Each number is 500 + 40 x the weight over its row's rms, rounded and kept within 0 to 999. Layers, rows and columns count from 0. Numbers have three digits each. The size before them is the row's rms in percent of the matrix's.

# layer 3 attention output (transposed), 64x64, rms 0.24, rows 22-39, columns 0-63
126:495519494579520441506444511493483489560458563444550502570449504455478503559484515527523479503513406506476477509598476502543533439449474498498428491544457548495541495482508540497459405483533486
110:512447494500518506530431512540557487487497482408459488558436460552463505516472518474488497470444450486493556509511454498482464537612491524501475488520521518480539535545427549584579430518497486
118:427470523460535505514564551468496492463511561497467480503501515444505547480446490545536564487484499445486486472545503473519443511484558486577566503502492568445441540528483513508560381450471535
124:461509559547479475531452515419544535538551520492443475536561532470577429412467493445501480480551553506489445499482525482530462487538439473500474578502471474483502536546549463455532454481463529
118:476541472502520549531485537562506509497481551489589566531486555529448515473518524428581494455465449515565481492531594447548484492514535450508513476539434406446480502500539504497516542525487507
111:469458523468481492486476506475445563482580516537560470491500498466489540482533485555563478456536477462460551575566448492483459506527485509472480452497496476521508491515518440520544651488443543
116:409521465460475464495467458491463438488493477469453468462480563479472478457559479484492531406487487479563576556519436508419468575471499497476482458552544475560447486459482498472497524457509509
111:488539507551523498573493444506477475509512435442524494400494517558516530448493460478571555547436520513496486504603533530508599564486522513509491452480542537480539534516537558453501497486499528
115:594433503562481461473482418481465445494527514409444537480490525461480527457510482511445471521435499404542494476493536510491495471541546444408445451485498439502481529476478519497499473504508485
111:481540484500468525472509435441521521494575495592445519473442492519590521511486551495460448522468460531466555552454479537536535500535457472600549499539505526495560471439502497514501472509422487
076:530557468495458501628537512545573508442521485525468503491488431456448468512444525494494447497496514496451542584522471494549490578514498561532490488508519508494524520458434493513549596494530499
098:417473574523520453473519495377500521492583623435506500492552471480512520458483541479521490480434454500455499494525497476502561501529503486530528554457555487468516516509464452469500526494490453
083:542533497530464468475504488427506496528518538551529472505534494481509499480497502464438568423552396459499495502509489470552495502497499514493471606519494518524497507563578444402537460481524579
077:493513453608530575563551504443459454509486494464491535566494514490516530502543502550466527455452511507530481487445511504534541478511485492432521484452499510404521579497523486414499581529527482
078:437473561616503546490550584488527524484470448521481503483486551470466559488494521538513470469503521504449533487525478478446468443507466424488476531425492558444535472483513479498458545532490591
092:541517518432504534518508498488564437506486481571503490505428465538458519539455491526585473509510476505487496429520559413527508447456420513522482518518442463550564500519542565538557522477539457
068:547461472462479540487523496498598510492441447493462539545540521531592570508469450461565542501510449560454517493495578445510522517464451517477544512508537525478478541512523506508432550442464447
073:497525501481504418556449501501492548551465497534511483492406498554463427556515502535498481456552520478447462471531481428424537466476461457527512563501518565485438471517532472519420503505522567
# layer 3 attention value, 64x64, rms 0.288, rows 23-40, columns 0-63
113:465529515453440531421552500501501511550493603540532467471536483411522495517560461542528506526506525525537501492478552468513588459435485531479533544459483494517456492470520506415440563466489533
113:573591459480442528479493543509485492558486498541496548504464469574512462444548487497486490499517524589509467560486510538482535495476477453416503538507519456546540498442554453451444477569505446
124:574483460438524509442523509536458480490532496517515516465430508575418560574540522596499471513464471515558534530458478507476484490479585463502534515505564485452519511431488467533516518535545545
120:549474569449487452515500451477488464452503452534402408479545539505572466545455451541481504494482491511395523511494499582412477476495484506440507509494550540515497483468467495506508523467534473
116:502496426505528563563512477499522422549420459436410533475471500511538486575502508459449491504438534520554445448441561499518527479508454470529553525511509549545486492451460518491485440506509472
118:553487499519541548538489520456540551529514495514516492501521432531485542554458467516488438502492473512387385467515589468555493409543460512488565493493438487481515485507522532513510518517444478
115:471485472483494419462538590517526585447538526482421492572498491462571474553563527470465521486544499479479447501431464494473437486496498467520500542559416462538504453526474485530495496497527543
112:413512521466562568510553488527547520459509545521543502490529473564570464550449483488446508453503483584456521501523425498480536557501510580570572508479507482525490520509550513516535559503496547
109:548430490517523547513521587514452477502411526437573546473563494475407522481525481481492475464567529462529500473469503471487470484457511511404516467433476474525486509506491520505508491456575561
080:512462491497545509400448509513510525552499472492487467481519522577506501495594493509509576496499547548623502439527514481432530427524542516443450466501448501507490480515584485505476490456507496
085:535507433546461541481469491546450534453428444468482494578484594482545519448514480514413483532591531458508498536445444483537480527467485494514477471513469488467496422532506541505543465526554505
085:464507531496545569481491448605456572440503478505472509511508514507504503459443483589534457577491612497486494495488494514506528432506536486505555457505508498471499537506422536584504486486452486
072:513462560533484409425440498519491502539501511519595517483528520507487598472530449549459513535483525508495513486565499519518470498484536463576583536570460524499540490483411492522510456509484538
078:504528464459468481541480519490513536503546623516537539538488477528567515513547549508476576546496441499572504510461509518513507589455486519494562461546455458530544495574498470557510489482514423
090:449481454493498524545502517529535557495517475489518507462545500522511498561524573464467526412513522499555451473507523530521482540506534465473554387486549505533456492484506488466454458582397573
076:474536514508543467570468508518491530528553526490524428460466492504382464496526587570446484485503534420516490473472444551486484479515541521496452455507456445581548514476454510500538458512543520
076:502442553438527620501532487488488460459508475487500493508554473516554598508532510473473492537494493523536547529535556603566486495506479536476500495474551418527547510497486524516569491477439475
087:488433529400492435508534546527584518455531526424487530489520526550515505493473458477523564419413527477540524478475422482517531448494468466467484500555507480462559490506514499509516474474568535
# layer 3 attention query, 64x64, rms 0.251, rows 32-63, columns 0-63
014:468467423502520495503475557453504465513488449508508534513455454490459470480474463477535475432480556493396522502505549421483490561437474461496496549438582496469492509472492441485493385514492507
027:556524470522529505523547474566423502510473516525464471490470548485495526492521490516539474535549498496608514528514512556480455462506517538497488416526394517518509466505495545478498642511458511
034:584525458523529503561508486517430481559484489496472475480465541497512509478513499578580439505496503503567505502491562516491474506526525520466463398518457508528524453494472496475517627511409497
029:426421472504495468509456533407574472495562532474536557530499450482489495439480492470483517454437470451391492491503489447484467571500444461524475489480517522455495545524466487484488424488526493
043:468465513492506575521464532437553503423542510478536549502494453510488527495503494507494534456457503519401523495518493471496439482511472527543550572434549437448531521500534477540523389514578501
104:525437509506522427527517470416493470485471546517478469514528479491533548497515496477396518479460538428528426480490503468518581538508484406425563491507469489530461490533445449461514447467510482
121:481530545463526438481431478494516525521549520477524476522480453508520464484507507480469480494564444468511547440509557495497532513506497491485599520465463560505507580490434435438522512501623435
120:486533524489487482489444495483506504446529489428504518527538411500451505520480487566522449500475430512486558539524521525570567469464557533535508519479565504593509528499421428531499578508443485
016:539508450533534512552532460616391487535501508532430492513454527462501530504491480502519478513542555510508556560506554570466492478489506554527523458487421528497492465475528512508489587553444495
017:475507584441475500404513494529546518471537568516548497473556496478532456467536548512422516551513426459521489508486421565517525491505497511514511520525443561510497513470516540462456545481587444
026:596564499522526509506513474598453533524446501467478469470491560500492528521535517533556474524538510502612492491524496562475517460525555537499506456553421504527510481495494525524512623488499511
044:562548491522532461547518480501435478596486513491473499478477565496528524473501470554507434533495491487574499507469518531518505520493533510480451440540458518514513456481462505485507663518421519
041:476451511512534443537513499401497500547556551417518553502487600441458472441502433491472461513420430469466494486445474488493491590481478490510491542540516485485495504481449493489519558527492518
121:514565523458541499508519509514508522494469517518567486491457574498425519534457425479479514524520424472527478468518440470563491484456473581495499555524473519447545510461488500438523619514539438
113:441446514487440431532485513499496451473535446498484494510481560492552460529519457586434495490484602453515458475456423434462490545518489481465558461547484442486491466518509482455500561471545518
127:497505539511494500529451477471476463522444427556515503391486494451411533535480556524550530476550507502486503545554454476544538479508454470514519539475435451484486505477492527503581426428447481
114:475549485449417559384442487482515446518532511476546534481598500518557492497525544472552533515517475470433498501501451489483522437449463473530438501529512444472482511549562489470482535520539482
130:493511511589582467481421476574486537486426435495486496460498470539523414493487486430528524457544526550517496486520473489442485523475467510552534507547484525491518496577489493563435531453491563
121:483494496535509467500544530465502549418490415475478535505511549444445480470508468445492516523517525527434533469505507518507496470435460541499499637467540490497502480573464438501515566497417533
115:557548526539527518511434462445492505575515559449514511475516513508488545445438496479550469546444468522504493503488498405500566597513552453522534457529515459477538571533491478489509490454561452
123:553518460460469567539527502499479503443466425565482487483533554478533553480532465551550488563524555470499483491494510443495420552485531580499535460471518534499496547483458412469490456450502428
123:522495529500534554464486491531574520458478495476537507467537531494481446578514505493437525572512519405500487539592472507534447477531540496501464425465463490501537546478539484477433451450577552
119:569541496524462524473519525538491482457513497504464491574437521515406411559518515471534528515521561475447508499478495448551540492547432479447581492513460437468542527557554502518470526526533457
130:520461557482481472425545465510495503532498445448477548471511481512522469463493444495445486442481461447533512555425483463557519518463483541436610457502499507557492445450543481591489502509457487
126:583531442496515527552555440523512528522453480461481484531531469492564530521489491414435565482421484515511480465515493456533520493440501496444583455536528460413500505542509514525525492425534488
136:481520460491455486548525513587514471428539572541480504504502486490530490481531448455490553474459513509540527565484481541493495525478497601532550472586424518533472497510430511550529410541510472
133:540525487537468444549481454592509461494480477491522469510428468499497447504449484565447444477494493466574529477548523475547494520454499527522496498582480438558483469488529526511559464450579576
123:512567470523525498567473533461502507540539460533518440534509500460508393571511492550543506442565518480481548509453450506463501479551481520428509570475521557464493520525481420455498465531564537
124:470452540536509492516515502489511538592597440453501496459421526502492534490460499461553480539525571554472566478510464498519551518494509532540536463457481535422506508478553589517517464496575485
124:591462514583479527538517495377561493489562505565551477506467519500503514437513508428454518450492535456534461525538485559510553476498569520534518513528498518517518510545538492481457527439474543
114:552507522493507462452521484482454524532470500585536461508419505541487496472493522412513465448523479522513449461515542413440440492471472524536530566506555514579490429521573478455518449511486522
131:465472551515462527519542505472540523559468501549457474510529513444475523492471510457461528476493405551523546445515527546525461485533460515543541425517509479502646473464528490501567477557460501
# layer 3 attention key, 64x64, rms 0.241, rows 32-63, columns 0-63
025:522503446596490521440480470464418475480443531495453443532478493452510505453525537487472431549551501458455536524468497477546472498444472508525528563436560515464505429441484489506496442516559458
037:466508571405506483558499529533591516518552484504541556445534489550500501544492455547505556466472500525555451461530512533478554481534528493469480446570458490546495589530525510509499556483438537
049:451512556394494495542501528551594524505542468524536546442522495558503488546497462534493563466482511522564465469546509535483544454530516487465478450572459494542486588537534524492494547481449535
025:475518512584497488442500401493418526452466556481498531527547525514519482477590514434448500547537521479503514489474518547541500429462518517552586540457527477455473471487509515527518437481553463
116:518499460608483505437490472448415481466446552478473481541492515464518509447522530465466455550543511468448528513462505478518486492455484499543548573421555504468504454462499488522500419503583462
105:532409528539464436482568434466516449508498525531432499530530463507554466530438538501480526447478559474476483498541507462522534554543451466470463465558533500509434538545456480555505448450443486
120:499529495488477434506435465475514524504524520456508531465491448465474469435579480461441442483538476463533508438484544495506588534500502473509522511499562583495501567476458471481557489506622466
106:467504476462515493522438570467523506456479500391486491541537490450475486481478463556536413441499417473505507486512516507551581516438550509521483546487561535555528508529483447535524562459486456
009:459512583485483464561467521502547488528511552446578584466572515569537530493494467593480523508483470487567442430527509506502550456459550445490472481540481486541487545503506501541487523467472544
018:468483509408521492565523512526563521511553436513504508484491470540447499559461483468545559426426519542540485498547504516487518499564507518471465416585466481525493548561508492484530563500443544
043:469496531386502500566516540525588513520545433544524520466505479544496494548466482529528551443476505545546476478529491493485531494545508508442457432581462508540490561556525504473505564477433536
090:457503544401509494554512540543595519511557463519537536456512492547487493546492464538517559462468501531557471484536501519470536491545519500457460432576442504545493580555521519478497560480450535
048:404522502521535549522445538516512481526534440484528523528548491506535493523489455631481484531466477522513472508469438543501544455536571533495502441555423499489541524524485570483467556484461545
098:546470532429579484539497486448507504512449534546565474517468537488486545483554409539458517538520444472508483482457469478560545529450446530467523561469430508476575493510435480439494518512524455
122:509455531491474440513459463533504478531557489529511557454452551517516466508488486629384524513472534493413485537454456471482509542514501458484562529525547414501471497524477473503475553498487510
123:499487551503533488483473452464463449542450464601485530474507463444477506540470508561614535507561495481531485545572497483539530474497479507528522504454412466471520506501489525557556442422490489
105:539543518476485478425434498527476487521500549474528543439565573538545516494538519462520560522525497470481498503517470525497568395445560506544484545530565421466448487486587485482493527504515502
126:518494512586509469431447506585467518492469426505513473449501468579506469517533496400501509456501531525478516500469453549507464578494555490563534541475551511442537444503437479511494513512477560
120:467499474469502495572482537548545529444523408551467524475515537503457477545521471476510514467556551496482544464502552495508460431458458490495464557450547509477519513583489453504537490447376506
111:587502547501514542571467501476537505499512488477510477483534465544531507508444490429581512496441469566482478484498473417496609583553519520469480474559518452518528545480535497470513540481567502
114:560476427527472582526499515512499474424500477523523543420495514492559485443534454598539473591513484496493528489468503462475461498525506525445584469482550481516538502502433492439498477471503441
122:569493529476473578449505508593573522451484483527512510477495475467471429521509570477462540532532462414487476510538470534473499506502531417501492468469496520508519524491481498471409483499611457
124:586519538510536519525483409511468474435545458458456464540463546545424534559558443435499477483514533510480504507469519509537504415538463509497544497454497441496522504486582489511507515557554458
121:515504540484467491373560551528493482516515425446506528437471479490566493488455468528462526478484519521536471533510448498551515486473518521428582458499463548590533499487541485564555514511459484
124:548536478517470507599549477533511546521415483491483483534562516562568511534500510433442536514501543494508493450518521428555547484417483522435517536547520497421517487489472511538530459453459496
122:493487451446474491572501498566493482446507573541487505472482473478522484507543440406484526505524518520546551584507498539517524496503453580559599489570496502584461493506495543538537466521492504
129:557495473521506476569434526541512498496477489477525482501398483479435485466481553611473493484499493424507513524537509463494476559459493477506480469587469482537542456516536517534524468503606558
122:576579490523512519604504478555468503548521497527515479498479494471536455527545515609487516459511535477438501461485476520459542485518494489499577534471494573510457510483504403470509498584492550
125:387549490513505537553467521462509523574591416517501508454443477480432523496482524470536497545510559520464508519502532435457539493477505481476529464462509506508496518453555556505494493485611482
126:489514494581533527539539467415505515467565514526514444532508499507536499433511557439480539445517496499550481507522483552544528503464522542506503466510459516561551476608553542443445519423457501
107:572499553489537446479503453428451539481494520570522486452438484538507501415525535402480509494493488531565510433494549436479412554485493515471509531502522481541487464545530471434520481515472527
123:487468530518461540501481493458533508548517530532477466504553453424499469492415528463422486546514406588514526435479490491539445422516462511544553492531508472506562475458499483548512512550436524